Weights of a small transformer language model.
Size: 8 layers, MLP 576 SwiGLU, 8.49M parameters.
Architecture: RMSNorm before each block, rotary positions, no biases in attention or MLP, untied embeddings.
Training: a variant of SOAP for these matrices, 180M tokens, 2739 steps.
Each number is 128 + 24 x the weight over its row's rms, rounded and kept within 0 to 255. Layers, rows and columns count from 0. The size above them is the row's rms in percent of the matrix's.

# layer 4 attention value, 256x224, rms 0.124, rows 94-109, columns 0-223
size [111 109 107 102 107 114 111 108 111  99 107 108 107 110 115 111]
[[108  78 140 161 150 139 157 108 140 134 103 132 114  98 137 174 154  91  95 152 111 128 133 108 124 112 149 162 174 138 126 118 155 151 100 156 172  96 186 136 129 104 149 156 138 140 120 139 143 107 173  72 110 120 119  84 125 103 153 126 107 145 162 104 142 148 116 106 123 126 128 129 180 173 116 151 150  93 118 136 144 133 149 134 123 154 124  81 120 165 117 136 156  69 135 126 151 142 159 172 137 146 147 166 106 135 167  94 152 115  83 149 105 154 114  89 127 157 121 130 150 120 114 120  99 168 122 147 117 141 140 117 138 159 170 102  90 162  92 155 119 156 137 127 138 139 138 152 140 107 130 125 104  69  93 125 157 133 146 121 128 182 103 149 150 112 110 114 154 130 126 108 126 144 136 115  66 123 112 123 116 132 137 166 123 165 137 107  99 143 117 129 133 126 161 100 139  95 156 153 122 123 121 154 130 112 157 130 134 125 140 178 131 120  78 131 115 122 108 172 169 126 133 114]
 [147 153 136 138 141 135 129 101 120 139  80 123 144 115 132 136 113 123 151 113 141 132 127 146 133 149 101 102 132 147 127 166 146 125 126 172  90 142 155 157  86 154  60 169 123 123 139 110 119 105 143 120 102 107 161 118 148 117 174 129 123 126 115 120 169 128 148 126 124 155 109 145 132 140  97 144 107 146  97 162 141 146 111 129 132 140 155 109 165 124 109  79 145 132 130 151 115 177 110  82 133 125 108 106 165 138 135 131 164 155 123 139 156 160 155 150 125 103  98  79 146 158 115 172 195 138 128  98 103  99 135 163 119 150 159 132 139 179 146 130 157 153 144 132 135 159 118 132 115 103  86 152 140 104 135  63 158 116 116 158 104 140 114 108 165 128 129 141 154  78 112 152 107 131 155  86 116 107 121 171 144 133 143 143 107 136 122 148 132 138 158 171 169 121 133 134 136 107 138 151 134  87 128 101 144 118 140  83  73 154 146 157 108 155 122 119 126 146 139 152 129 192 133  95]
 [ 96 127  95 138 155 116 130  83 150 137 157 135 121 134 131 165 123 107 146 135 101 101 163 126 123 143 135 126 148  92 125 142 124 128  97 151 126 109  88 140 125 145 109 155 160 151 149 127 145 110 154 170 146 130 119 143  87 117  91  89 103  49 137  94 139 122 140  89  78 124 124 141 142 106 135 141  97 152  99  72 127  94 139 178  79 140 114 112  93 110  90 129 125 186 135  84 102  90  82 102 115 173 117 138 152 165 126 164 110 114 115 153 152 145 126 141 152 132 125 125 155 146 120 149 133 159 135 107  92  78 146 146 148 142 142 133 141 125 162 127 145 163 152 106 105 135 130 136 103 146 145 139 155 125 107 170 130 115 109 118 142  80 147 125 164 132 145 130 144 147 112 137 145 112 128  96 108 123 128 110 101 103 154 112 153 121 122 156 136 124 118 158 132 115 169  99 144 120 156 129 137 147  93  98 101 164 150 141 137 112 127 148 123 115 105 137 117 121 114 156  97  33 122 120]
 [110 133 156 130 115 125 116 169 168 108 106 147 123  75 164 135 167 151 117 195 103 141  92 149 154 145 123 139 116 142  66 132 127 156 120 151  80 136 116 126 103 103 132  89 119 156 128 143 128 146 151 158 153 163 127 145 168 136 127  85 167 135 122 125 131 122 144 106 142 115 131 113 126 113 147 115 126  92 137  87 137 146 148 146  80  92 149 123 121 105 105 103 112 134  82 142 109 110  96 149 114 136 159 156 185 127 105 140 169 117 131 147 141 154 123  99 172 131 126 114 112 140 115 149 163 128 147 113 117 124 136 119 113 135 135 137 108 138  79 107 112 129 118 113 107 124 117  80 127 144 121 142 150 147  99 165 118 152  98 124 101  91 161 130  92 125 101  91 133 165 110 134 126 129 171 130 186 136 145 105 117 101 147 108 104 121 143 128 145  98 128 137  56  83 151 154 123 143 155 126 132 114  90  90 137 117 139 118 133 107 127 131  60 117 100 115 157 107 128 154 111  70 131 113]
 [102 151 115 133 120 151 151 171 142 142 166 144 109 176 140 117 106 133 133 130 132  98 142 134 120 125 101 153 106 145  48 127 100 118 116 105 123 140 169 158 108 146 147 143 166 145  85 155 145 160 101 129 128 119 141 118 119 142 133 138 130  72 110 152 164 135 111  98 137 131 124 121 141  99  99  84 121 149 119 154 143 140 120 111 108 124 127 156 141 105  82 149 164 155 108 145 163 119  93  96 122 116  81 131 144 128  94 162 125 152 140 105 174 130 116 117 129 129 187 106 166 112 133 153 119  87 133 108  77 138 175 153 156 124 115 122 131 107 122  77 113 111 121 143 143 113 118 153 141 139 126  76 111 168 111  65 139 145 177 140 130 140  91 105 136 101 110 126 137 147 140 129  98 105 129 148 157 169 126 161  98 131 129 118 146 103 148  98 109 127 194 115 125 129  91 125  86 144 172 123 148 143  97 120 129 146 143 150 113 161 129 111 125 127 155 145  89 113 137 130  96 118 115 170]
 [144 116 125  99 133 119 130 141 147 127 106 127 137 164 134 186 115 139 139 140 138 154 151 119  78 123 103  95 140 132 121 170 148 142  89 115  69 143 107 144 112  96 159 128 108 176 145  87 150 178 129  94 149 146 141 120 116 105 143 124  76 137 168 158 127 133 142 102 140 124  91  88 108 123  76 120 121 137 146 141 157 130 154 116 101 137 144 144 120 117 142 111  95 126 134 161 121 113 161 127 138 111  85  84 156 132 100 151 146 100 105 127 117 147 125  75 192 135 104 159 138 165 108 162 145 136 105 157 152  95 146 163 150 133 114 142 132 150 129  85 122 127 125 148 117 156 141 148 134 148 161 125  99 138  94 110  82  89 134  99  90 113 147 127 116 114 156 109 127 127 141 131 119 123 139  92  91 116 102 130 174 152 128 155 171 108 116 143 130 117 141 175 170 110 147 140 126 128 177 175 104  76 123 112 152 111 138 123 146 111 148 112 127 165 159 147 105 136 104 148 131  97 133 157]
 [ 95  98 137 140 153 177 109 117 146  82 111 122 160 123  67 124 125 155 139 136 166 122 122  60 141 138 160 125 101 137 158 107 134  94 116 133 131 132 139  90 124 146 142 147  81 129 135 121 129 139 117 114 134 131 136 106 186 101 140 143 174 107 111  78  88 142 161  94  85 120 140 130 172 120 104 113 101 161 144 141 144 124 118 134 102 128  89 144 111  95 103  93 132 129 108 144  87 163 156 112 148 142 126 107 129 135 112 131 131 110 132 128  85 138 147 106 147 118 129 154 134 114 110 130 151 166 125  97 100 105 114 119 172 111 105 140 151 130 133 116 201 103 167 152 151 127 108 130 129 159 112 142 116 113 121 123  63 167 136 115 124 140 107 143 176  91 121  96 104 162 169 120 129 105 133 107 142 109 145 149 166 159 125 132  98 130 112 140  70 109 109 128  83 147 120 119 127 128 138 128 161 114  99 159 108 118 136 138 125  89  94 148  89 124 107 105 140 159  99  96 128 148 120 114]
 [119 134  79  82 115  79  89 154 135  97 143 103 138 120 133 137 140 148  85 106 103 129 122 159 140 135 143 129 101  99 132 145 141 106  89 136 123 128  95 117 107 150 106 164 157 145 118 114 122 151 114 113 137 134  73 144 136 156 120 105 111 112 158 129 157 109 134 129 131 118 104 122 137 121 164 147 130 142 120  86  97 144 138 112 150 176 130 110 144 160 133 139 103 122 113 137 150 150 104 124 132 162 122 177 101 155 118 136  85 166  75 123 110 135 128 122 145 111 137 150 147 137 103 159 123 108 115 164  81 121 129 114 144 138 117  80 121 118  80  83  71 147 108 145 120  76 108 113 106 119 121 140 131 105 138 142 115 120 153 148  82 123 125 113  76  94 126 190 145 117 123 100 135 109 131 105 140 132 156 131 110  77 105 132 130 138 137 140 120 157 153  89 121 114 174 113 123 141 117 126  76 108 130 146 128 135 165 152 125 117 112 190 147 124  96 103 178 150 151 101  62 119 118 158]
 [121 123  99 123 140 119 162 138 114  99 116 154 127 117 140 142 124  89 125 102 112 144 118 155 114 164  96 128 114 119 149 172 162  78 146 109 100 115 114 108 162  99 156 132 133 109 154 128 129 123 150 132 177 150 150 143 161 132 137 114 148 139 102 151 152 133 128 104 130 135 108 166  69 117 135 116  53 124 147 137 134 134 132 125 121 121 148 106 160 123 159 119 153 116 118 139  87 105 155 101 152 136  94 141 140  84 122  96  94 121 129 187  85 123 130 103 127 148 175 160 144 122 133  79 109 125 160 148 139 115  77 123 120  98  77 111 112 134 136 140  93 128  86 145 132 140 136 158 163 164 152 112 119 122 115 123 144  99 102 125 120  99  78 152  88  69 127 107 149 174 120 112  98 124 147 146 106 134 110 148 131  92 125 131 107 115 139 177 152 104 114 152 115 101  93 121 122 135 124 112 150 159 183 126 129 109 124 133 129 129 151  55 131 130 151 144 165 130 173 118 139 112 118 137]
 [103 126 146 141 177  78 164 139 157  94 129 124 144 111 122 172 125 154 108 154  91 111 106 101 132  95 124 167 125 103 113  98  91  82 137  99 100 146 125 144 103  99 111 149 101 129 130 144  80  88 162 165 142 108 129 150 156 161 152 152 136 126 135 137 151 136 153 198  95 119 147 110 116 170 143 114 140 154 146 163 172 158 130 100  81  78 131 161 120 125 108 152 158 169 152 130 116 103  79 127 115 110 128  94 120 147 107 122 111 153  82 133  77 104 158 143  91 114 115  94 121 166 115 141 109 165 140 146 134 119 149 136 163 132 123 125 129 127 128 132 126  96 116 117  95 137 136 154 144 115 165 127  90 154 136 116 129 131 135 107 123 123 143  89 125 100 142 113  95 110 122 124 111  83 124 123 156 114 130 151 132 169 147 120 112 117 139 129 130 114 150 141 136 203 114 162 136 145 159  89 113 130 141 141 127 144 132 144 129 141 184  91 118 133 121 129 135 100 137 136  92 147 160  99]
 [157 151 109 118 134 151 125  92 113 108 102 105 164 151  90  93 141 111 101 108 118 139 143 102 109 106 144 108 136  95 165  88 135 112 126 109  99 167 124 164 136 117 141 136 108 179 170 188 144 159 142 167 127 104 183 102 143 146 160 119 160 134 164 126 106 164 133 132 105 119 158 111 147 127 150  96 119 128 190 111 176 178 140 147 113 132 153 142 130 140  69 136 146 160 117 135 134 139 164 112  90 113  83 145  99 148 113 131 159 134 122 126  96 150 107 107 147 164 120  71 142 150 117 169 107 121 165 145 118  99 138 126 122 130 139 157 174 112 156 139 143 126 117 149 138 121  94 125 120 132 134 100  85 142 158 124 140 123  92 142 142 150 137 126 116  84 138  98 120  84 151 140 135 127 129 145 143 105 142 120 112 134 107 137 103 104 144 123  76 124 145 159 107 126 147 131 151 173 164 136 125 112 128 148 124 112 106 138  97 158 126 136 112 120 168 143 134  91 121  85 179  94 124 117]
 [108 126 132 119 164 165  93 128 139 101 159 122 128  87 138 116 147  64  86 137 130 163 110  92 166 125 139 156 145 119 125 102 113 121 135 116 116 144 131 117 132  90 132 121 101 154 116 115 127 129 116 101  83 153 118 109  96 134 122  93 163 138 110 149  70  99 143 105 152 168  95 144 125 160 151  95  96 142 148 127 121 152 144 136 174 143  80  95 118 129 163 180 163 141 124  93 150 140  81 167 127 163 116 140 147 120 130  85 145 146 102  82 175 145 140 109 136 170 135 138 157 157 133 152 113 115 124 127 127  81 131 136 126 118 159 107 145 151 133  98 132 149 107 115 140 126 165 148 121 153 173 151 130 136  75 108  97 120 141 116  89 201 129 142 138 123 142 132 121 134 139 111 119 157 142 144 112 156 121 149 142 136  79 160 109 144 177 108 150 125 156 120 146 137 130  87  89  92 126 109 117 106  97 105 125 143 144 117  98 132 146 138 113 138 118  92 103  88 107 114 113 110 115 142]
 [170 155 102 109 148 134 138  95 133 165 154 112 135 110  96 116 143  86  89 168 142 177 163  95 131 128 128 118 129 138 108 162 137 109 158 118 136 105 140 124 133 130 155  92 116  97 119 134 117  90 106 110  85 108 141 122 138 136  89 150 146 116  99 117 173 134 113 116 110 126 168 138  81  78 110 130 102 118 148 115 136 156 167 112 170 115 131 136 143 158 173 108 175 108 140 153 139 143 184 103 121 144 128 167 101 115 142  82 130  94 153 154 117 130 125 119 158 104 130 142 144  92 120 167  98 124 108 133 135 133 154 139 155 154 117 123 106 158 146 123 109 154 170 118 142 138 107 123 110 101  95 112  75 114 118 102 146 150 132 100 138 121 105 145 101 158  71 148 144 194 103 154 105 124 133 111 102 163 137 143 116 101 112  63 115 112 151 147 143 154 129 154 132 105 100  92 124 123 106 153 174 127 144 135 132 103 112 151 124  97 119 107 111 111 155 134 128 165 101 129 126 129  87 100]
 [142 127 103 126 137 102 132 154 118 135 128 133  93 137 152 177 109 133 156 104 148 116 177 181 106 121 142 145 137 117 133 150 140 125 100 114 133 143 114 156 148 100 129 146 105 117  87 100 141  82 140  98 146 150  96 151 155 126 146 174 131 136 147 137  92 133  93 100 124 149 161 120 123 155 125 137 140  68 104 156 164 131 127 118  90 116 142 137 134 133 131 139 105 129 108 111 122 111  73  92 104 134  90 160 139 114 158 116 108 109 174 162 132 142 140 135  82 132 141 153 163 106 112 103 150 173 150 148 133 118  99 149 129 186 161 132 139  99 149 151 113  94 111 138  80 130 147 112 145 139 135 117 140 133 120 140 148 152  70 137 125 149  91 151 146 131  88 104 139 123 144 174 156  93 146 128 128 157 116 107 124 169 159 146 149 119 130 162 154 114  72 175 143 146  71 128 118 115 158 128 113 111 130  90 127 116 156  91 116  97  97 119  97 118 146 138 148 105 140 179  99 113 104 156]
 [106  98 141 172 115 127 103 125 148 157  99 144  91 134 147  52 131  82 133 172 108 134 131 140 146 118 111 146 158 141 184 165 139 146 152 150 151 111  97 122 141 128 108 155 162 122 142 114 141 105 129 115 119 144 128 120 141  93 151 140 169 123 138 166  99  92 171 146 143 124 122 146  77 100 129  92 112 144 138 133  85 146  89 150 129 149 126 102 137 158 161 128  98 147 154 113 141  70 114  98 126 163 145 108 162 129 101 159  99 118 169 149 140 128 148 138 136 126 144 171 126  99 124 116  92 115 124 135 114 153 127 129 147 128 110 113  89 128 136 123  86 129 115 158 153 181 161  98 106 130 163 109 114  86 125 130  66 127 145 110 160 118 122 129 101 164 135 107 176 175 139 128 122 182 113 118 101 131 115 155 128 132 110 132 134 128 144 108 106 140 133 112 101  98 116  59 114 147 140 128 159  73 127 120 139 125 158 120 143 151 110 121 125 107 119 126 120 140 124 179  95 132 129 137]
 [ 85 123 151 132 114 148 119 185 122 164 132 100 124 116 146 113 178  99 186 125 172 150  83 124 161 141 114 118 133 169 161  95  87 112 106  96 153 124 116 135 118 119 154 131 120  80  79 105  97 162 118 153  84 153 148 156 100 100 102 155  79 114 139 139 129 125 135 150 143  96 149 115 126 135 132 120  98 115 127 112 153 100 119 130 175 137 145 121 124  92 118 132 113  90 144 137  94 150 111 116 165 152 101 135 133 114 103 114 121 142 203 190 159 115 116 134 157 118  85 110 154 154 137  96 100 121 129 135 124 125 110 142 141 132 104 158 127 138 127 142  75 111  90 157 136 109 133 132 143 124 125 105 170 143 118 148 131 105 144 151 173 112 153 115 137 125 147 166 108 116 124 108 119 107 157 141 139  90 159 161 155 103  91 131 121 138 140 115 141 124 136  93 122 148 133  84 124 126 128 138 101 138 111 112 141 119 116 105 113 128 149 174 107 141 205 135 137 111 118 142  89 133 132 145]]
# layer 4 attention output (transposed), 256x224, rms 0.12, rows 94-108, columns 0-223
size [111 106 106 100 103 114 111 102 109 100 104 106 108 111 112]
[[119 125 162 149 133 137 114 142 129 136  95 110 114 109 134 148 110  97  90 113 109 106 147 148 118 188 148 120 187 148 125 116 139 136  80 125 146 118 137 130 100 125 158 155 139  84 176 122 167 132 129 117 117 104 126 147 127 111 130 138 103  85 130 132 116 102 137 118 113 117 111 138 140 119 120 169 124  96 159 121  92 157 123 177  88 112 137 150  91 145 147 110  97 117 147 137 107 111 122  98 126 135 153 131 148 141  92 128 139 124 140 140 104 123  95 142  95 131 146 146 128 111 150  99 127 115  96 141 133 142 140 151 113 124 138 104 139 107  88 136 110  86 156 160 116 120 158 106 134 158  77 146 100  82  91 136 118 114 119 155 117 140 129 186 153 177 103 139 157 105 124 108  86 170 117 126  56 138 126  71 153 147 103 139  88 168 140  97  71 113 144  96 116 110 115 143 109 141 136 120 160 107 124 149 158 166 149 164 187 152 117 180  94 112 122 147 137 139 140 128 102 112 118 125]
 [169 173 124 198 152 105  91 146 162 140 110 117 148 137 147 115 136 132 152 113  73 109 134 110  94 122  86 101 165 135 166 120 119 114 141 106 116 131 148  81 137 155 108 128 119 163  86  86 128 136  75 118 139 117 133 139 125  83 159 182 110 120 144 120 126 114 141 140 119 180 143 150 113 145  99 131 158 122 145 163 138 140 111 155 127 161 103 119 136 130 151 128 108 126 134 138 119 138 128 128 111  94 150 110 127 117 129 158 166 182 141 113  88 128 150 133 143  84 141  88  85 136 152 117 135 153 108 121 175 133 120  94  99 131 155 113 116 142  95 159 144 107 133 121 128 120 128 124 182 133 150 146 145 159 140 107 118 117 121 135 157 109 143 171 154 117  93 141 154 147  71  97 153 119 116 147 150 151 103 162 130 125  93 122 141 135 154 105 117 120 142 117 148 143 110  95 121 108 175 150 153 127 120 126 162  95  82 123 113 192 127 174 100 123 143 133 140 146 115 121 165 162 103 115]
 [136  91 110 178 147 106 138 136 120  90 118  98 148 141 144 125 104 147 158 153 112  83 138 112 119 135 113 166 147 103 152 132 123 142 146 114 147 112 120  97 149 147 120 170 143 161 129  99 126  75 135 135 115  85 120 105 109 197 131 110 151 121 175 118 154 112 128 107 128 115 172 116 179  87 147 119 128 165 169 174 107 134 143 150 150 132  98 116 120 126 129 144 106 105 134 155 124 144  93  84 129 152 142 118 150 125 123 128 119 135 144 158 123 139 146 121 146 126 134  92 118  94 140 141  89  79 109 147 136  76 153 116  97  80 126 110 122 101 147 111 121 154 104 127 107 127 187 137 130 136 116 171  82 125 122 134 129 117 115 122 141  80 143 134 118 129 105 120 109 142 169 164 162 138 148 139 117 156 126 108 132 123 147 150 159 116 103 124 142 129 116 114 113 117 140 160 116 140 133 101 106 176  80 138 133 121 167 122 150 146 114  97  81 159 123 125 130  91 111 223 123 104 109 119]
 [131  93 171 134 168 125 151 125 148 100  72 110 164  86 160 186 137 124 101 163 177 124  84 140 119 150  95 153 100 115 111 134 121 131 158 163 116 165 123 117 137 150 143 138 120  95 100 156 122 114 135 119 119 155 119 147 156 146 121  90 112 103 100 151 105 110 128 136 156 123 135 126 142  67 105 108 123 158 110 123 169 127 147 127 137 113 161  87 127 146 111 167  82 153 128 139 119 124  85  88 121 150 138 139 111 138 142 128 145 107 130 130 126 147 126 121 155 139 115  95 118 110 152 147 163 164 121  93  92 121 107 142 145 136 148 159 124 152 146 113 120 127 124 115 115  94 131  57 151 130 134 118 114 122 102 109 113 135 105 122 109 108 105 120 106 120  74 125 129 145 168 135 152 121 182 106 128 140 173 107 110 137 112 148 144 127 112 129 154 134  99 161 159 104 133 146 130 133 131 131  67 129 124 109 168 140 129 115  89 134 113 106 111 152 117 107 190 124 157 168  76 152 164  87]
 [ 91 157 105 115 141 163 153 164 145 153 126 147 113 145 120 126 142 113 184  95 139 112 101  90  98 105 132 172 109 126 128 116 101 136 145 167 147 138 121 169 125 147 114 148 116 121 119 140 117 145 159 185 138  79 109 110 122 146 163 128 115 108 159 155 119 158  98 149 111 113 140 121 132 124 121 154 156 144 108 135 124 171 142 113 120 157  81 118 143  71 102 147 191 151 131 168 113 106 109 138 117 129  98 144 113 116  78 149 138 137 123 171  97 155 152 114 117 114 142 109 126 125  74 154 126 125 148  97 136 160  75 119 181 129 105 138 120 144 119  72 103  83 106 120 128 166 107 138 152 132 173  89 109 145 129 126 117 140 122 147 130  93 120 109 144 179 110 136 139 136  90 138 143 114 142 141 150 152 117 129 153 138  91 122 149  95 145 138 152 125 152 143 127 152 101 130  66 127 154 104 121 149 131 140 138 156 123 120 127 123 109 112  94  98 152 112 148 103  86 171 124 140 154 171]
 [145 141 138 157 164 124 145 164 136 105 131 160 104 153 136 125 142  92 132 111 138 132 120 159 144 107  91 141 128 115 101 109 166 124 161 105  97  77 145 147 179 127 147 129 146 120  98 145 119 136 127 123 112 141 181 160 125 162 105 138 132 147 177 110  99 149 136 118 121 133 122 168 112 118 111 129 151 121 158  99 157 146 110 144 109 125 127 100 131 132 132 109 104 168 122 108  93 144 164  79 141 139 107  74 176 105 114 134 116 143 159 125 153 129 131 125 172  85  83 109 156 123 109 142 134 148  91 173 149 117 114 114 135 131  95 144 155 104 143  99 101 100  81 140  74 107 157 119 170  74 118 117 118 156 104 108 167 134 160 112 140  91 111 134 107 126 108 157  76 134 132 131 146 134 136 139  96 108 123  82 144 179  95 125  97 134 150 127 117 127  57 130 119  97 118 147  73 105 170 148 149 128 121 133 130 113  99 121 113 133 138 147 118 139 132  96 170 137 134 127 119 109 108 129]
 [ 83 139 118 123 129 104 126 105 157 144 132 127 131 123 148  82 153 143 157 144 172 140 124 118 158 159 160 126  97 156 124 150 135 128 113 116 136 126 146 126 168 148 139 128  92 101 134 128  90 103 138 126  58 115 134  95 151 127  96 156 186 124  76 115 117 136 138 147 107 141 143 132 122 122 115 112 111 139  93 156 128 141 109  88 121 135 120 137 123 130 132 115 159 127 144 168  77 164 134 119 134 105 144 139 118 175 112  91 160 106 124  90 123 118 135 120 133 120 144 128 128 138 159 135 149 137 126  45 105 126  89 140 121 119 139 134 102 135 134 129 138 130 128  99 168 125 130  87 154  91  96 138 107 113 100 128 126 192 116  72 149 141 127 135 133 148 101 155 117 117 152 150 107 107 122 157 120 137 161 123 171 152  83 147  85 143 109 105 129 133 101  98 151 151 123  80 146  95 131 175 176 125 151 110 119 125 175 113 125 136 146 159  96 147 134 136 152 125  78 110 156 161 130  68]
 [107 124 142 134 137 159 145 156 133 122 107 117 135 104 106 140 134 145 123 126  83 136 107 106 116  98 141 173 102 151 125 131 105 130 111 125 103 185 137 113 166 142 129 135 179 131 167 140  98 134 130 121 134 140 124 138 109 168 116  72 112 151 133 117 104 115  95 102 163 115 120 113 150 148 129  93 137 157 154 106  94 177 116 122 127 124 152 119 144 200 115 127 142 116 117 113 134 121 106 105 128 177 134 140 145  96 148 158 139 153 129 149  77 124 103 127 122 128 142 128 114 141 135 184 155 103  76 123 130 134 154 159 123 124 121 105 129 106 121 157 137 144  79  96 113 105 130 152 132 152 181 140 111  92 148 138 136 143  88 119  71  72 151 108 136  99 170 157 159 128 120 144 106 120 175  99 126 142 137 147 157 138 126  75  62 127 125 140 142 147 106 160  97 117 157 149 128  93 146  90 127 107 144 179 149 144 167 166 133 126 117 104 113 131 110 104 136  99 160 130 142 147 131 156]
 [116  68 154 103  82 133 155 137 123 101 124 157 118 160 173 131 145 101 137 108  95 138 125 131 140 150 103  93 127 106 116 110 161 121  94 123 117 126 160 141  95 126 187 116 129 124  90 156 149 175  99 148 139 141 125 109 130 116 128 133 155 154 133 136 105 144 106  92 149 146  82 112 125 167 161 113  99 158 135 154 123 125 132 116 132 115 149  99 135 125 165 155 103 136 142 120 111 115 120 124 133 126  81 145 122 140 151  85  98 132 117 109 105 138 151 129 107 129 107 111 134 153 124 141 137 156 153 124 117 133 140 131 133 100 107 146 130  80 199 137 116 120  98 150 135 127 113 139 156 142 136 132 153 148 128 134 140 116 153 169 109 188  76  82 168 116 132 136 117 138 126  83 123 141 118  93 130  97 119 110 110 165 128 163 165  81 105 177 148 165 102 129 112 163 176 142 115 127 158  73 123 161 159 138 113 142 125 105  82 122 184 156 133 150 125 111 133 132 110 136 137 164 171 127]
 [138  95  98 137 151 118 137 130 191 118  96 130  85  96 119 128 129 109 126 148 146 135 171 140 142 112 138 178 112 116 138 129 163 127 132 131 148 135 113  96 107 127 109 120 115 135 136 141 126 136 159 149 119 145 135 117 129 107 174 169 115 108 148  91 116 144 107 145 129 148 160 148  97 195 168 121  92 125 123 153 108  86 131 106 162 110 158 142 139 107 164 138 143 121 155 145 101 128  95 109 136 114 162 128  90 107  96 137 107 107 135 153 170 138 157 166 120 154 134  55 134 172 120 138 111 169 115 161  92 110  94 118 115 107 100 131 144 158 146 148 146 106  71 155  91 185  63 130 147  98 145 127 114 108 141 136  69 129 109 110 109 142 135 129 123 127 113  66 136 157  75 133 108 103 131 123 108 113 102 148 132 101 109 111 108  92 139 138 128 142 110 126 158 108 109 109 117  91 151 128 156 151 124 124 106 153 126 134 131 128 148 116 139 127 134 150 134 115 180 168 104 135 146 130]
 [113 156 102 131  87 114 122 115 165  96  87  97 131 109 171 144 153 136 144 115 143 133 136 123 138 125 145  97 157 160 117 133 139 140 156  80 130 115 102 128 105  85 127 180 104 141 137 129 118 119 151 101 136 155 175  96 111 100 106 114 109  91 133 130  84 141 154 119 116 163 230 140 106 159 158 158 103 135 124 141 165 152 167 138  84 127 188 128 117  89 130  84 133 168 109 147  94 125 142 130 125 106 119 128 142 120 134 154 136  89 162 119 142 140 135 100 154 138 138  99 119 165 103 147 143 151 139 138 122 133  95 131 111 170 172 125 119 110 131 146 132  98  74  78 151 115 126 150 165 116  95 141 124 144 122 162 119 144 118  93 135 145 130 109 109 118  85 121 130 115 119  94 180 116 140 141 156 133 166 136 125 160 162 144 126  98 103 115  80 170 137 166 142 105  86 122 117 125 133 128 125 139 144 156 110 146 160 144 126 116 147 123 143 120 137 117 127 104 135 108 153 125 105 131]
 [ 79 187 138 133 152 149 140 140  80 121 151 143  88 111 187 180 127 122 117 149 141 124 129 120 134 126 175 129  98 136 152 128 135 130 105 130 127 139 125 144 143 116 158 109 118 120 147  94 105 144 104 114 115 141 118 135 112 130 148 119 144 123 121  77 103 144 100 123 116 112 121 122 130 142 142 112 123 109 166 114 124 143 178 113 111 118 112 139 123 140  98 173 114  97  70 118 131  85 116  86 170 185 109 148 144 112 154 147 129 144 106 134 111  87 123 118 139 152 109 109 166 123 104 127 122 108 125 137 124 155 146 116 135  87 209 114 147 116 125 117 153 111 121 119 136 169 160 118 131  91 123  99 127 163  89 147 127 120  95 158 159 119 156 134 146 158 117  91 148 123 130 140  98 120 124  96 103 117 122 124 129 150 108 160 113 104 130  99 113 104 161 120 152 140  57 143 138 103 145  97 137 112 107 149 112 150 150 104 115  91 111 149  69 121 143 106 134  84 127  71  83 104 105  97]
 [123 145 133  79 105 141 112 117 114 121 129 122 125 104  95 121 126 110 116 159 143 102 129 124 172 135  56 123 133 137  97 143 158 145  97 130  93 154 147 185 102 138 135  85  81 159 123  97 108 109 154 107 127 109 144 136 140 139 116 130 135 124 146 183 121 154 140  95 122 101  81 126 135 118 127 162 132 109 106 141 141 113 148  76 136 124 139  61 150 147 159 156 147 129 134 132 161  88 144 127 104 135 120 137 131 123 121 119 127 141 118 137  99 107 115  93 139  85 166 128 133 115 181 153 188 106 132 109 161 116 119 128 105 123 120 100 114 110 131 109 112 123 171 149 123 108 105 142 129 175 108 128 165 134  96 146  93 130 146 122 143 186 133  94 176 116 106 125 173 127 128 128 128 108  91 128 113 132  87 121 118 148 154 111 126  90 100 122  88 110 117  99  85 154 130 152 158 136 157 118 167 120 150 143 144 124 114 124 123 115 122 122  93 116 152 147 107 176  60 146 165 115 135 107]
 [140 118 115 139 104 114 153 145 134 139 137  87 112 147 145 128 123  98 130 121  81  95 137 137 108 138 151  86  68 107 130 135 162 167 140 151 142 110 136 170 116 107 150 143 127 183  92 161 179 126 127 105 128 128  90 102 162 124 136 151  99 154 141 148 131  94 123 105 166 116 106 119 165 119 140 132  67 107 212 128 127 123 105 134 135 140 102 111 111 124 129 116 102 111  96 113 130 110 125 123 141  94 124 130 120 112 104 122 156 153 159 142 164 175 131 155 148 144 125  95  79 137 162 129 123 151 173 163 151 117 118 128 161 123 115 147 127 132 145 104 119 133 145 139  90 110 143 127 106 117 133 129 142 140 107  95 107 114 170 161 104 134 119 153 108 131  80 115 136 119 146 141 158 158 137 129 149 149 130 133 129 129 127 146 130 167 109 133 107 122 103 143 164 106 179 164  94 133 133 184 162 128 148 101 129 110 199 136 108  91 147 146 117 123 141 162  95  98 151 173  97 160 142 139]
 [120 129 112 162 136 114 141 147 132  85 158 203 171 132 118 105 156 158 124 109 144 106 142 127  99 128 189 130 175 105 134 143 109 151  91 156 117 158 135 113 123 115 196 127 121 128 152 153 129 137 107 127 158 144 110 139 128 121 138 148 115 146 109 161 141 122 102 117 134 120  80 165 134 118 112 129 153 110 148 149 123 119 139 113 117 107 114 129 187 123 114 182 132 143 141 122 115 121  95 128 151 159 116 122 142 122 145 126 173 106 138 150 120 105 134 121 148 122 121 161 109  73 140 149  95 171  75 140 112 137 100 183 166  70 114 114 128 123 109 134  83 142 128 129 120  84 154 135  92 141 118 147 122 113 113 159 172 130 153 180 140 145 124 127  96 126 144  97 157 120 158 118 156 144 153 142 146 115 123 121 116 190 144 125 155 119 137  95 148  89 139 104 121 190 139 125 161 132 162  87 136 117 144 114  78 135 118 117  91 129  94 109 115 148 118 126 126 138 118 124 103 134 113  99]]